config.toml
num_hidden_layers = 11
attn_scale = 0.0884
dataset = "wikipedia_en"
Each number is 500 + 50 x the weight over its row's rms, rounded and kept within 0 to 999. Layers, rows and columns count from 0. Numbers have three digits each. The size before them is the row's rms in percent of the matrix's.

# layer 3 MLP down (transposed), 1024x256, rms 0.0615, rows 395-422, columns 0-255
116:498378474508500524477465454456521507460522528541496424673471393479533465593452555432403536453489490527482493447642450457574448482405552549605480496537492491542535532522515532515532440424466473463502536490567444517515578546481588592535372502444532503518554528424453482497500377550389461483589503475515552550487414563515483478519564534453439507595545498510543504470491449479402461490475510507513482411476476552535597406518545452451564475509560497488605457571483454444481500439479432500506394468451464560475554512436501573479418420489558513473545504426503605490509500549504546476449494534415470509523509559400501439460460484509511444501444487527465503505508477559488427474524479508503455436544550515561517472498478400451508519451485531589528457481551601461470599507489557
093:528482586528460525636531456464487466593488506590461508514530522579475526471495436480514598490512514579502456505508496520459624475531522463503563454540480496460421519446420565451467500494489557557448533430501481558403451518500520500557605485506489476509515468465460476522474536529502527461514500528460560548463447470489541500473514485530600509542530518556491461522410555495522498396509493505492455568597541562487507537486429464462527424401434591495491416483436537491507503529543379564471570448481602494519562469473493408551463474497541470515402444501499559437571419452576523492480483409471516659478439522606531491595505496575498471469465501501475430528506475446455396467525617521535581461413510470542474457509485606485594489490473421493467484388422521432601514505395458
095:509491432522525515465513490547488485550564459453516544444557503555556448564492490498411404409454455482479488467558499621505585492470433418523574399509513452487493587496489578506513498550589552492520500530464510554587399462459499546454471493499492468447510470487501428471354438516498464414504454492448418520416522530456529585488511498572475542527416501498625532467445473497499514545491515501425588515484592586500566478536486470524519426447489499613575501493464414614536466547413367490637466537458505507443529504578533419476558575521511518522524491510441509494464552547485415462491550455583602578524577576493514488507502493627484540525461481513515477427453455525437515519554499549554517427571492516514532414550555569478497498412507526539479543452462469415520481471506575
101:468532560459383489472497503575465405524542497496434501466500465591456464446408448558576523373426508447573489533490574506475515496558481439517506498485472473514555624468492629475560343544490485534580517503436444539487569487542537550494514459426523442476565525561547349544549431585520535525505539462456533454436536489487522514553439447438535498521505499559522564451511532456462484535518529491525499563510511493527471495521581554525458513525464455473419600492521545542581528475418509512490491520490446394586590555554532510460561600486519537494573444522483548421577443386476491562494484484553491598494495506569518530575595453493543533539568497475579497441548469462486451588546456545493389538491588517500411527485524529504448501458457524394489414464524464504475451551441500
090:422434523476540516439419581433453497473549448434608503498500508458445510481547551431483497514418451522472559506397492427454476535465493512437468430438484551518401486504563460527445516438437508520515480434490471447546517501524499487567421410468498461481608518501560467451536442560501417505490404419425518474423488466507499590469491472503507462398523519475492534495525510512499543450457518512508474543452457516416620612514446485440538455438514521459528513494465475499612464476529573407534624489479493585491533517525516604452443527489467375413536521610434512388505593474378496499521557520434569479458481520389514529479551451439476555501473447487526521555547473551545433489485480448535506512559378487470580503481516483446557420510399489486518470477507478413433434416507486
105:501474590501505475513398554499440559580468406505429422568507499536495609465552524500441417445544479528490521434544574446486501435541538506533480487539476456519510539475473590511441452551534551483462463486455473499519491461564397461437499494544572400552586524391528560635570556428473531483545526523520568407530489508452507489478524543572506553552354521460494451474466498521445490456450458493442542457422522541514610486501555599479519566430493358480581456437566462504457460442523429563486546461570478571519568511471588463456470532447584484480468464450513524548463438454477530531550444527493517553552428536490515580550485486412545419489459418500479505566573548582544502562483517505542433534468484523485463558483554505410442503570428577465576454557491507554498492514549568
097:485473454558497494551518449441540486514466498522541387482560545466517410499528515525428570346572456524437416471585524483404519565468580561383598457499426525479486501532501478569553453539472529604549463523497494540419452490488436442435531529534560618547470530489476525476481474526602522501538565498576488442481584572448494550477430503573485502552491417432466487546482479455462509515531507544504529505539490570508483549496527442542445553452524564560504442463472448473518551475604428531526568503401581431522555462508497518503590530499526537463504518527467480452332478566535492442416509510479455442484577419618496517517465507492554567550561422457545523448573507543469484424541571466494482445547500415460610413561502530507545517489442592540513483472558485461554582477500507
108:467635519571533474537374445474493554480555421574521399538549408452521474489536538533457472522510522503604506400473449453608606524422453440534465471464386446475513510479597491441501474466472546593577536567515502449471528498539556605551519500564465517455516508497460500471507500516524447515456514438591523473515626503450436499559514537348489508490586498541517439461523582574479540530493514505519559609441516457484555536586527496458497468456461482531490478538460476492530588575504478415492499505489480473551496500456560468501567508450451501554563463487483570479437514402401481511456512471532492536432530488534492467525566485442497595476367478508479579521460586403506496515548483591615576583501407492515492402539493466495478452526434454497461546510481457423527516512453505
105:476462527462614535478467533440499518455444476549509584588515505566453536478508432502454501476384533435473466490435351545466555506500491542502454519528482464529531504593544564552530544537547483607455477470616534443508504468496456471432455461533495414530517549506516571503462598442508562503662451469470445553405518434549518565558490474531509478508549519402518511491471436491562509548483410551517466557530548546479547554559464465503471551473521494602414457565493435537514406555519454496475524558529604480496447560466410562529540519644469504530514472484493469542440444500367536485550513443480505494573504548500427570520466492479418529533529518536543556555463510545568573471525470544473586548512520461506493600542455484463591511588460510561415560504535469455367540508479545
108:461585481549462386572500521565435481535482524500498457553496496581494406453551536427572408503444533552447520453447535458497454409467501535431446455522573511509453484497460473500435455417539416611498504488478495518478481454462547549491447511478486465579533435412442492478582410506560423539462435510521596543471468473560535444549542486484553432546522509554614419511501518530466572495421460396499547402528570568508562577532461526408624469531445511502526525544547537502458502511517586506473447406535542422591487555539526492385464412524466536496540542540497491566493548482540404567593457422487460530509425460548546514536476499516483522425521579444442547459535415525518484464498485518555526484520401552443458470517479483419537497503518539384474560470543445464569441422490543
100:453560458512526690510464519523534499484541559564509501512533435489508461561462466559577531472506413474558490402445492505457577535530562575469456513468517598471469498407463572497498534547515582569494583512440538413475567496515534500501530458579500561464566535482432515376452510500464403557501564420504502530508474487498575431475549412457496481477529586563353512514488461616500521466505486438610534475527469524571533531432389465536415514498587450524460500479454491553541543432458472457536538460406536486439557484453480479455555464516584474435477502591445487429469544610550468534497484472469510473550491531500450375557492546535482465525448544462498485526453454472501545394530472569596513470492513539461386529590527469464534407536497501532513517471472531520493463415527574
094:448457412555493505481610458554590489583492573503601465544503484521547620437591480480538443562450466517557463571471410575424505519490486446548509455424437532500568426467569594478531465491595507571454473409440544423466463486469560521424476533464529484433523558473554490453468538459500580475493506478507407517556536523596551508602543391489446500456433445463499534501474641483445519483406522567422495513588511557492584482495541625513556576457388524501476500476413435484530463486473360537518540532499503473530554505483508505470499571482548445461546478478527466479494519519530555531474499498469526558521490478508469552576495548435434439534515571446555574521518482507543524511523484535497453400480418546509491508564473537445555497455496564535536484610462592577487450485554441
112:447485532432544491470596439486563372457531601508542584404497454472551528502443631431596535437489499494440448455433427489587510547465520559453465540482500506489535526527467482486593488579474500487465513587428464461586570600517434526600504489561484416585405489495579437479532443514543482493566492567532488511605459492583461476464551461483474513560566514557412494498438459560591542468526424465493508418546572484555546542427506571505594585471493514502476528435509452433511460520513482581486496522457427496624479493437472515549522545500509388508580515556474463498462610457568558523499517431547481500488479549467527475529541520492483495465431497501477548484451450537428465501558520563470559512508628587502475457579515530520464494498506530580476485483388588485533491561540504
100:553502527537550570553495520511512381546464471533570543444520500558552476435483515460422509573449555489435467489354389533520511492508409518457508514552459515489497451501454506529497460548479484621500591480500480492437438520488480501578499469562411485428527558392585534506518450480528555532559478451512430523519575474536470490401466572550512510587402553495430417465575458519407576462433515506503597506452435478528479506571436549530463503437480570504511398478467496533403492477576432492517445485557522554488490556550482501524500515556603487582444458536477506551614505513483516533500451494548542503555505490528585543495472474491515421470479491526417406455438577560407633544476574524528518500485550482523501490500541478456459584574559537584522483404494425465552517379536565
097:455591602437499454531500512459476522524476501468438510458484499490425448506508542497552455435491418476487524507428493604550458449529530572444479439486420602511475464516441490462534539535448513588561458531456486561499515466370520499376551457528476481498439494499542523439476558454591511475450422510632547575550444550611545557506526451453555545457541454486512531527485506484572480571498419491504479570602506447546584454492578518512501442507426455494539474439453575601579524509423531432479678530424510569541538501509609437502513481467417525450544459551475457476436526556575491530457507524539449546487355566515535481482450501524459473572544493524460493520567481404528471509528405599436496496530458568487441540478453491532377492467499558504446493484514495551529503554499519
105:556541605573566486575527482456470496498458541417432557608482517502438456493529529529492404542515548493594425540484575466473494580473486460591507488354439427513466433429531413527514476485510501510446524502494497503533539440523560539552474463501517537487481639457548469532491566399481569491565497464600440502505528538489510544479453507582558507556522558578487470558438561542478554497466408444527467530479485499506504457485544463563498509577487502453400545506597500492485459603436513441544531547495628510492473479456481525482520583506519515415536374556546478486528433534515456501435553448519445436480567483450388635468489521534595513535438501422535519490424452547524449525579545481502522560566597513479507499519536432457441407478405597489473518442529499553437471487531536
089:600466591532473505545524469512460498489573499489552434446521528451439529436519613491550541476557536546525568514414539501415470519538451515532422453504417513450511483460574461549551517424509595500491442557462596443526501403610462478543508538499439478561532580517535526538482478544590450406396445470545537491480414496562437510520523432561517525519581526542493494479522538582471526434472622429468480519414495507539471482483502582431477490544540583590495602433499613480466493501534551405413545500416519475516535535482497546465478537460477592563468555484554504519573490522534517543521362493572463487493581513504419488544504616439468539437472562445574501568523550449501528541489465558469431512483517450426488425549446529460513505597438474512451494529469587431503503405532517
104:522520525494477543465486521478527495453537469517453558525552534431516479489424594457549488629424503439533488560535476482565521510562429552420458526475576469547558474455404544507524496506520531425536472540518516520599475532501534447412529549590545553463486524517595475500510503414485554536546487584514602479513442554568526478527554501519538447490475562562606472494476476527613503585554547548611470447583427440511558477513487504519550553545529599593556494454461437405519471492502424622464387583506528418522468475529511408479539494483541527545460501543455467529517527504554514518596462493403559549469559589462482461509480545492390457583550586510527519554406524473507504580524435586515594497464611584505505476527476599543439513498551510506521413490547506481471449547472556
107:473529504498448552452467547518513552563536530465480505469505520497499513522471500452407530485439457517529540482363468484486553510450451523442445513456559542608569544501416528586566497468601444512528644541520429516514402424547406541536430390484534576481532540502482478414545537427470408531418428389543503470558444563400485498494508494444551500444537510417482520587560529485461433496508497434540440560500430519507433537458561544493454489462528520486529525550405517556498450529423481516443549534441553446482485460491482498442515516480445508439406529438422414486509389421443493504517493514504454546530500532459497526549516633491513541501544506465511485382518431485516509455398383607521521528445486472551460525527439517417518502487504498424517591417531487575613445523494501
089:475582516470541484478459372527589513480470452441437473458522531495468491414548458503536522497477490418501543559491578534538490472541520458480519471546539474505370546519423483501549478383471455492461640527391468524537501488453435526495495393546504463450487493479552504482439536444505490469492521515515506557519529491591448591473518488457523461495489511601433598526512512543427496420530433487527427494397587425515471489502480503385499435504536476554549549395554454514523579544428541603495421604522561571510476412560548536450436492428395545527557436455470474560497534615490541492434524465509421545399411488507542537463508458513459532560496455466418502472459508529453493536464427529558546589437563497530598533457503591452506456470432503493566527430478488559549474555433484
101:539493402527539487529472610451559476548433520501393503578504521452606523487457421467496478512561500497489431504502467492541498511544565454492534502461552497443459401522532604575451469475490477494530441483474590428524535456531576588471414533537556426402471507483410592483533551563461504524455558444473511442510598543560455511432484536466567436467469476458500543518545521483536522467495577445519567620455354542553542477526575583472528509506476440591473451499446515501475558515531512513441507515524546473460445556545510608513512570499504422488456442473499529461557484518572564441511559552481479507505472567550470489484382329447539440504536508586567542504540476440495421474465464448555398558450440479491452528478370482428451449536521538544540493503413491557545501462503567
118:551575477560479478523497471505437416567511473482514550449526546474454497530489487439547432497511461460442435470527528472498455443472455514532591500492328500548543440526493481448506500486522477461460559549470519507467578526518627445569464512532507479429533492493495383474545466506512439565553464503437564581544536532560479453558512459486453438521517496505440415560500522444366449460521501427532438455470572464455410487531501518505515512497501412494390455570490447468508606479493445528513483562524437542510460442533569429505480369605470480558514410473422518390460499438575527508506455539476497456607554572518516475377572464498533476560541490497510554461474554544474477602566435564411442504510520412538476575494460442579512463549410491532616517494537487484543597450440525
112:542484568564494483562579560524505543557568492472434596457589485461472435509441524480459490493589444515511523479416554521559603548495560512485559479616437471436506490484456499493434439545482508519513586430433524455434598569504567531575453538500414505461594531513458495535480538501423571473513521554542496457482558472624557459504542592506592452504546532542421491481470491555430560464552566441470439484430549366542401448491523494560563447507428430407516466515496492473441505502526426546539510371503506509488460517443536532585457453467453529577500504421448554446450466501536473580412385483481435484498462524513568507558558393464476530507556376465537528513531481520444508566403515553463531496487519471521572565484537497537515523469483480506571530497466597550472560504443531
110:446424406602418498450525517486494446457492400475518521476589547414424529473498533559486444514496509486528493416475561516483581504510549542572514499436525537480417554425443418517510403545415545474436487573552481446508482544506515478482512555484511500528585443532468539524507502326515533531440565439495438444495561514413525542514579544542466538437522540467480446482521527562531529434486588451483529536578442440514425463516528526516510477468502485501563500464661560456449549454393540606426478486509510521515481623500429426564488483564469510441522530544473545472560453552510473552439493592590472546438535517587510456506623596523536555477534622558528461444440469522437460548570502517504499542539532541470577500534532525461513514435614524447536498570473465542472513471506513
101:483499436488541508544384454490550495459554457531531504547455474453582558526523424570456442523492485501415575513525506524454506468554510490541459544460512418449446565516518504504443443613522416518497443454486492466588494446428425528525438441446487458494478481541476379563468479495427483489521493494548565537502590566573466497525424442489573437541470575587561537574496472529484513618462452528519465598519487561530597594533421446441360537520522456458522328539516480510529495552529530514491462587481425586466447470438511472517468480558475498486502507443550515485404479612588449545567448505465483513485475543430403552433515579524496533562506543401421564561485476471505476484445527464523496534431509516478442531499535596488457571481469540529575405506546472534580538563466480
093:457526477570546513542565604502508479432467497479423520473542465475485501522600513513523568501449389551484476540513527515374378524512529482523468492455541481547432474525508570592502483453540475485402530501484411490403477527539452523492444520453554516472421540483510550501447482515498498510491449544520557403500532498504554514474538558579520493512554610594406629481519577435454533537499424537501528488459543420457447538476507568525553591535492537606462526487517484609557541518512479532533515570603593487517462503484605475517518550486504522519554555508429493494384513497498526557558567442538486488531471475511485571411496488518556519479523479554423470578429425488523556532414398481497518605463469556534491542647510526456534525449482482518410386555535576371480460494529439
090:499477511467455427492488486635555542522534528567495526621513565427455447482502483473517564493462447502571429459440483551432527531553440445647411536535453490509546552432469571513552461451503583531539489455467466478553559487404540525486495439516413494620425543426535372580491523517463419580504394504474477463545369435511462519587569554568424513427502430540541509534563455524547487411552483467501429574552509556465434521447536535490590472556511518566526486492538531466500488486517455596518471548467568492513446489492498515435573495451491491497490545479492464660482596467444481510549561415537558431480555481525458468548561547565510510485497606506530488456516575464548490517513478551405472518472556486499494453483463452530520509455468518566480496516583612508545441551495523
105:433527501431434482584526528462556442405498396548434506593467522443534390498524565593551533472544604536509466450481546498464496488555540385536559532480533481495517539557504563449494478558547509551446520562487388487540522479429537559538503521469512526597464548404505569459539443506479438541482488526480479519472483540454504580536486445535494567479422430451450543599488540492473515487535504560501506486551439483473479560512460549553496559459382582428431531483569641460528482431484494559462472590401394555550509489486529501453511565493472469490467481472577521445495537406563561490507515423533489471442471430508475534536587523632521461453557415443469522480494430506476373464515417527526550434440526618509522548623520521554491451505496475461482450489515482461437517503518592
# layer 3 MLP up, 1024x256, rms 0.0864, rows 396-422, columns 0-255
083:478499477447557572462429494434515498520464492420575519526458499456547538518505537512523526519561510472441491458426460471480395558415519459463459497445439483477496494519551504511594462527474478526465427539481437390617525492447531498523549581553521509503524564486493505481471515412483519547522539578570461365472526426470468549534549516596451511518436536444506482360427573524483563570517522536525545493491445488521490487523495509551516536476576485538545510607459596513539501557431512400471438480535442551553508479377583465503545438592419424529537580477500459550450446608504547447479462627420482492447555449477452558428468535478420537482531567510482527543543424557443538447405543549438524441552496432501497502478463451402450411549527522534591453513573494583405496457534509
092:459547468446485553530482504459486498451616428503412516534498497504519478565557515493511551509539449529551570512508468594513497485447411476445587428514491449470506476414533508555492446508544469576503426480543586535533530472449581470437472420503441517381523463583498457473502458410505492506573519432445571440367534493495544554477539433409542498432518494465496502451504537463579570679428474557456522458534557453533514467476519445470516542549452401431480548421570473514450534502549547592525543465485445446489510411590539414509525500531423532446409548500431509490473561541416514471476507493508467488459562524464535451594492476481502663512471532470527489504496588493530585439486551437494491422493473507556572507498516543428532527559562482495586537497557421609573544540449472
102:522525526393500459487557502479502553442476522388548473477509478524527536475555501629516643522532502537489502569527447448504542557491393479527540534508517562498478527397494427489544501457484550541485547541546493516512393558593539584516594499493511331541432491507475511546512363436496425399503523473427543475526491510445505425467466504499457610429566555456493514510507492443469520539416467462569497487563388457507461520525494523487471566549455446438479533547484460459567490517504584467528439553485517536530526423506486509513506410460493551515475431580505446418402492539480506447525526490476487515528557478451540532482499469469597573580536462519529470452494497595564534542505453410541601472615520477475455519600478495507489566480516468530506371425412354524479521514517501
106:508535559497501531484461477516519484418485488463387532493471479507451503462533460570536481448577547412617517510578484548503514475504600501392531431465482504490461411561559438548527454494548504463483483478551461459498482480446487516503524505540532483518479449453496550555491467538477575450484536501442515544566457511447506477467442452470592536501505455430464573488362582573571567499438471517471494560595557379400408385502530452556566535560609466551510603475483468505553542466420427498494533507451387477421460521489602490560529433578516441500445545446536513458461558479546476436500442498556446613500509511473476532474538440497501450547528562527502476536430516396415513549480568512521466556503525545515467623567477603446545547415466524499487498468442501517474459645442482
106:531478508472459537476522423550474499417614531601541472490492554561533437472536596451479495454511456501453507481582543459497510462439445426548564564479458447550486487460467494586520595464465442501622451450478436532420422478516410507513413469417527535510406497641556590521517460605429476525499470451467543562488435463530533559508474432476554457498551462430503522496510581551516543415535534568493559448512450479470461458468439471474463512664542500455468445470575494561517542584510461434511533409444538459460534579475554552523525429541389591475613508476497567457531569488535559545477447434548468505499552460486503528492518491490542579497464450471436492541421471494490468577541474531629502435559474487420439501479465453541514539478477450485510537581541608483495452449505516
091:514561557516475463573542430508433501497499499442573544522479393408586524536478513531454520497545489452443527521447504461511463599501469506592526578524433401388545471457475543521568541528403436434491521564579549461572484438536524492537482523543450486449458488494540443539488533449531506563542525575517511427505534523565494532485494531539569512406481655548530527478549504466502527508572605472493470492420536466458532608468507533534505558553505571411409539628517474443521358452446486442529521530484511555423454450521490388614445520520519457512513492491474515472479482543504468517468630482551506522529522455529578501397566442511401528494435517499463539529517503499530588553438508507417591605501525468453490454428411544495430453511520444509499463492492577575411460475518481
102:518416479404482490432626426469498462493404505501487450461663484532579421556601482500504490513586505489510466597469575523608572536488477456545517481508545545468551543475494390468624539540548502530471437440508495476419483376528589483588453512409540560448473495447529559388522480480590529513485452495570512525453530394478537531423545515475466555510498503393530472473462570520502457480475409534544444456487497531534446508428550559427448495512573502466537513484469536515446467462538477464466513505425561442533528458525479453472509447462485560532416462420429567564442510469505360533494545509509427544510516396474573546431484487538506404508493605498454515474465533565474481550506528584518506466518495557519494513495527481485474474456576545584510561490430494468564450421502551
108:456493478469516505422460523552505535598507450509545490497450401561510481485526565559419514496546371496497515502542495508554480445431499454579550490393426525538579392492545543489454555428477577535428469500450470565500455481485463559550461459513628546485523459487441645529472513520590506429546573561567558499532539550508538463541518467500540523418397441549448504554586569475513580422435500448485544461512553520463449440539536541456499523450487459438481484445556465434464489565411578491525426381535475504438558492543565491555539475532523584527495468483526465471488441467509409536503489431516472555554511482514515456628458459538590564544470499523519455430540512537399473514475434494570524555559476513566537455446603464563444534513424573516538478608608498485554481475535480
104:499489559407446488518508449435486483411471457547525490522445463597480379546505522511477512505533488504547597514523584519531465549429503436550528548485562491483499505429600533543460587481479552500454423468471522612545577489475577496448492540472549391525477482433523432435433555469548511486535509493497517446540540463465450482458423530362592580559418441533579474470467538528377537486489488442489495462569511536519553576462525397489519585535492497440484512478516509520487490477478459459420500496523635450507418480460483481467485465451457503519554558537604531549449545488501551603473627452510547488528500457577471472522521471525504553474515497506437471485524485461471595433678598506527486514518533541599516499427570501434429569563554486401486494460534484420503552485552573
091:470440537477551451453525366476534549445547513557444516517530509489556571547366512548421547461528550402368514505480511555549451491517503493498462441588402514547494564517547475455456484553520530456504494527577535476514429600451578454520368516535466449431498528514507531544516536462481566510620438487487566475422541439543532436467481409513473453478470494481557518494522408427388605507538428566490506403521500472501527556544456535478496541388533515449570420514517458452433555584479438533414474399422521551490563479581542442522531563505511514522492541462520498460553489582426547481379542628461464526467483458468466505521520495409486507474516492551458551455518518485475527534467515468431585518580517491441581524486460541527474418523538462488506485544469580572540506407481482
102:379450480545556506465489542472553512510540556525457511449523540517556528444394450412471514523528500515465519487570568584518450491477465448565558376477464509487485365422525491465469477498537577476464468586509574502468463555560476478501480478566471431538474459451506542532479443488430479489566505534521542528502521451540368456503461560519487497374484514537485481466450474503529482569534507548585539399488497526513542519514487397558486540451484448500492459480484583491544554610445539520614480398448469464357466513487447457535549460649492614535523448488493574491467503526513491521526541552454571531487575466387506553487475556526488434486471549558534554411572463442438541503539607449492536537538471523403433491447520559492563438573598414576453425498550484492494513566520500
092:582539558483502455478513502489431529482484350489542500491486573573448518446488470441538497547531459524502478492573531480559525519535535476466467450436423384523607499487567468484456488438555484460488514499453566415479589396485445414442497514518485476458479448505516457499572456471542445463506523417507542468479593546425536465519523627477572497464421518496486485427456507518527499536544519501540552535441444619489474554597518552528477481552480504569621516518533538475545552523388592423584422480512624399499581550514474476558516520453452446504563657481483497515510477538544476516394543527552542384517451538583502510471478384438475519521499523488593539424516634435525489527496576530548536498475484485549488570479500534492530433533477486466525453521529464473585449507429518
103:609527478501516521545497584534496569532548474432562425479534541433496504554566557503461471523546493448494472528609447489597535438415509512464504393371429512516458477475484522416556552460400443558464472485452531593499507605563525489470476522523509442516520505492459513447547492580524540526439480620564465498496522492491532488473520535555558522601506445604440513472494518493544411587488462513399447526503459360510487508529540516401490401589494520491474472435495500391521544538523519511536530600453500577411478555539552378510439524433480427460455497475524530584552476456532543490475536462523476431531570543569452559543549511527484572445559443482507500604468513438497456539369476520529551501460466537465484539525552456475495442541560458407506549547499561567422521438466445
088:493493462538562503520519476466515529523561483504432586468586415480532588464490567512489516523505503491527556580444537477594537430443484528453452469540552587478414422423586561591427524409477495498445511473565494443510463472577529559503426505533490447520545467530422562526521456456545475482580458522551498444486551609386539382493509496486400468586496505446495468462442519505515546550496559480557422553516484439467561558494484442475440600505557462535569501478488417454515507515452514452473511484565471434421525435432363514433492478561479539486440545566467493465561438533440580493518520547334602485526525444549486457566569467447545595453481529429547487536517443479528507492442553517462543448564522452537480426518516583600592546499472469549497425476557462514562488434528482
095:439450521490356602448494506533499517563455557510581479406405498401471548532500470504545550496425562501476506506525477470539488429427467543529497548551493440524442524485475463463558446471494446505538528451571513433535522541507534494584464483406574404570534478515549485491536442533609453440504419539470481536585474515579578471540511527462488508506425484482544597532534399484466429457530510522474481449502590485474500460536481488562482507522454427496443385497480469415528482544513532519563526464511408554390521500538573490428503524492426524577441565514593568438446431551470488428479445486572464510593584450513505484507433491415441502450550473470563586447493593447469521450548564506536564580498473487524512559475505552573495573534545535592490560483410491424412466635504506
107:430502534495478496501482463497562486488408426563476554471508542501478502573412547503483501557481561489522533517495480496555503528504517492542500509446499421516498430560466434482462421567479559424530506516471520514571518520512529483501488595461511437430489566490433433425585513408516453611500563450482397502544494574449546520529524424368384606442425552376441554545482489560495486436587477517533500458584446594530432477475519624510482600502450499479439442504498513592452546576563509431408557585520500495466497535495604555510458480392584502502521435532470492515518575461462449511449472509475547474461384480495423440447536476483496519531466483463473480540593454495556526536552550365408499419506485542468531472451456573503504481512591594553548514475508520528481438506548566
096:441445409458502556520410488494576539507377479525560458512476447498545565496505567505439503550423424498541544469513516570450491552424532469515488418620558464498467420512479474513590488545492518494477466493553480468467458478495543607576483562445434564557452442528487572524520465507551451566410458438497523491559545498518512484536523552553477486535541446430386463492522520550545520499524501421523473419547543435511491643530537515448496585492399474419435516456499488485534456618566454524539478439470417531495607502568499560510475524567377569505497500467518538555528487584517594551578548503556439576530468423494527475534474501495441483437515451515528468498473493498541421498436536392456379566458451385533573528558458511508474564507517480430544490553522429591474460479570436
108:521439490542423537541482412444545478506518435521533502518539427442477468506518539458539454577534492495569522464406516517607570549476548591480504464483513530413611555454484489548515482509579450414470473583505551469497431523487518396479462496479561497508529498491515458575478491409423453516489515552582540499544579467484496558505513474465493514550531489485534499498503469444496564480472432602480509494475528540447465391486447601480392515443534580597615439441559493457621567579546517493419536550515454492554447415513379540507521453567453491451524462459510478517459459422435447490476499505509470488530471471435458460552575425436533520571495370501524511516527445542590573452534570505392515518487516519528481394509520424475415418486540591439408606490546554505497470541510575
087:517465505499490468495465547522612491477469550618506501550454416568557398555402529457510436483472437461508612495464533421497595518373507456491502403436473367491590504534462522467429567484433477548563489517515522547489467463508466468482592543512508482416517513500457449456484474552458518539462496460493422516558539538480514459530470562486405530487524498479484600592478500423502387583480503476448537486528421522520494573412389461566473435551507571601617488503515527436501473426444477436544561473539580489488468509524524522504615500537478556379541483485546434482513514455500539557629493442453420471539595469550433481475459492463488524598505501541587495495520551532561573516484526553471443497513457580501465510411551522485449573526494482546568436556513474453443542504474486
099:508541577479510548533410399584428540533526448472490551547411452434486492497452506594478556434563485515432541550543524360521507610508450527519495514519467385437608600518479429513445518505419512544491565525552468452533515484522484379556517545517410532577475535581466447493501485434605408584465568552525502513473502400539506542535566501492456547539466503494495463475507494538548487536524502416569526452516509552498452484495431399559547511528503440490539544518520616484486451521488545470547494503482535549479557505528417485385507526485468516512428528544537472596479563510507420526577403477561419501557483422460508450487547534499473485578474500463462448520568521498560534521493425521580524490408477508472483385504548631595485524436454494545439567409556549500525501580524461
114:575578452453503510527479459503489502492496456543527542495470521491480462408516556510534485574488391528388410513498451521543522448462542481510528511467541330469542612501551489431610521424560462557546469531555508474478495527535526498500479561451536373560524477573457516525530510499454450363455461518439573591570579607472459530546418586544494480456568397451534500483544473382431470557541534556479448405452512581479404536522529563507482521391475495485512568459481500524531518490535531502535542459477570498517474462510563460497468430514480560470523518546531514432487604416491513430405474532527518528568532468453508514483476542462506445488413470528558562447536561374479505469544467602479431562539459490578542622456528477533541502493524477443434545461558496522545460473429464
115:569466515382475501461533466534435524484486496587604546446499397483604513499516509427471420576497509556446458428617519478462532542508482529585568536475495511568524431507456470490568556501477525472498479465459529451516453418529480532474476543431462465587470482464515486500456424516459522416542437528506533516517561533535498409476460530543492569528484471491405492568457454494502511539391442565449547493444433506468457533478478506486540508482515555457574513619566450439543484447441573501502442627485480521552421469502537518464471459538508498468567452521551398563429547503489505494578407385483464522453551505568578452382441578468515581444461566528489463574459537469479503583518546540558471598482505497508378546495562490524521530437449490479594524472515559428585656504506501
119:577556465572517476469431471461519588512518492438622449402565585484594454522451585407550390484488432468554518572561520564529494616427486497490431526481461486377460424457541573535487437548477497504533407505577567517504532496449429464394595523475475449440456559493481460430488518516492576487466482512587514432537527518472566445490460454559496538430460511474519569428451514445485614468563415444473523472450546518489489431586453524514452505566416492417470574576515578528533537524533538466458478501400495557530435471406449497530498515634449485495477546572539481517464458573543490570472478532470568426493444560546566578496453454560470587524519567520531527445520413488518479496475484501555470512446509494448471465536506543530440480573504467483555476490496411466538439510438476
111:508436491480472413551411439444501515447538473512530503439515500514556465499468392484472567481576599472561465513483467501530490506534423537458515507447527551399468492432487492560442523388462487476437477434442472514487438417511505376537458519463461507517474548514507404541513555468550447470512504440484589453580489445575464525514515567465505530432512458546473410476537414477590441567423480517549591577584504578577462569461574422431508449446477469425465478491557513561521511495425544577487567537439530475543590495528477582477517503432392478469400417500479514510624407517524494573567461483585538531500489524503450523575547510489439571589554512564533545576486433507446539439484565510465464519447482536459584547547463578607546549534450471513554505455549491439528531483502585
100:518480565470566532544542491534508501480490514513502457429517450574465488485521530420419506496557549407523568541523527625476567454398431547461410562525508455487437576520518480443496527485572496483480454523531506448519528433511496526513525501521460565540453390471575452457433526522430519470514462479509524576540547468590651505424446554392470443586540577462461516511590455487501454441546480481478504441461419521526506417556547444493436502487537472485551529509517465511469445460541533532496477515544588387485551398466501460447441587539477579512514423520570488428573503538515526518511486571497532482583582484516500455488503482507544452533422549558518549467564595521527524556513471524417565540537479474535433394461610462470516654605514451524533464469494455574432512587556391
094:494486474531549537460509457530480481595520491515471552479554572503466453478502452504470535516598530561537501478506493416463525514484533567483443462486477530501505435554455471572500559502518565586492515512485539417416480500591514548467550531451504480499454538512478526511511485484342585519580474546454609589461432467446530478522512462476624489545450518521519491481444543461511476449520502479424549433565439452534552500498471459514561497444503483508489524507568541443507504570522426535570530423465430475451502522475481579525519534571501439570521469518431449581555470435510595559502505517489466383521574553402540504557558499452542593541513564458477590506538507556503397521378348469535592584449491467503442553524473577533570573520443510476411519539520360639550506574416520
098:593553469406523495433419584622496524397430462505563423516452551580547421535454516533466565501610441539525526517423530483466583472489554511530508456563535459571494474534561563462450429444455451512427461520466478495490511426494474550497578547478523496552486501491523420514488533425497520493528582559552521501505496521465660529433488481524486452458605441425508518476471529521446503473527519517495496507497437577457447496574485507436510627563423434473527539545515518465526401551464475503374441484453463470547444505434514398597447523489474458517491595562597464503456494540566526608430507485493510504533496474539419540537541438510510478472536522583546548501564436535482535453386572500466522492526404521606533437471586513529558544478545496555471532523612525550473537512446454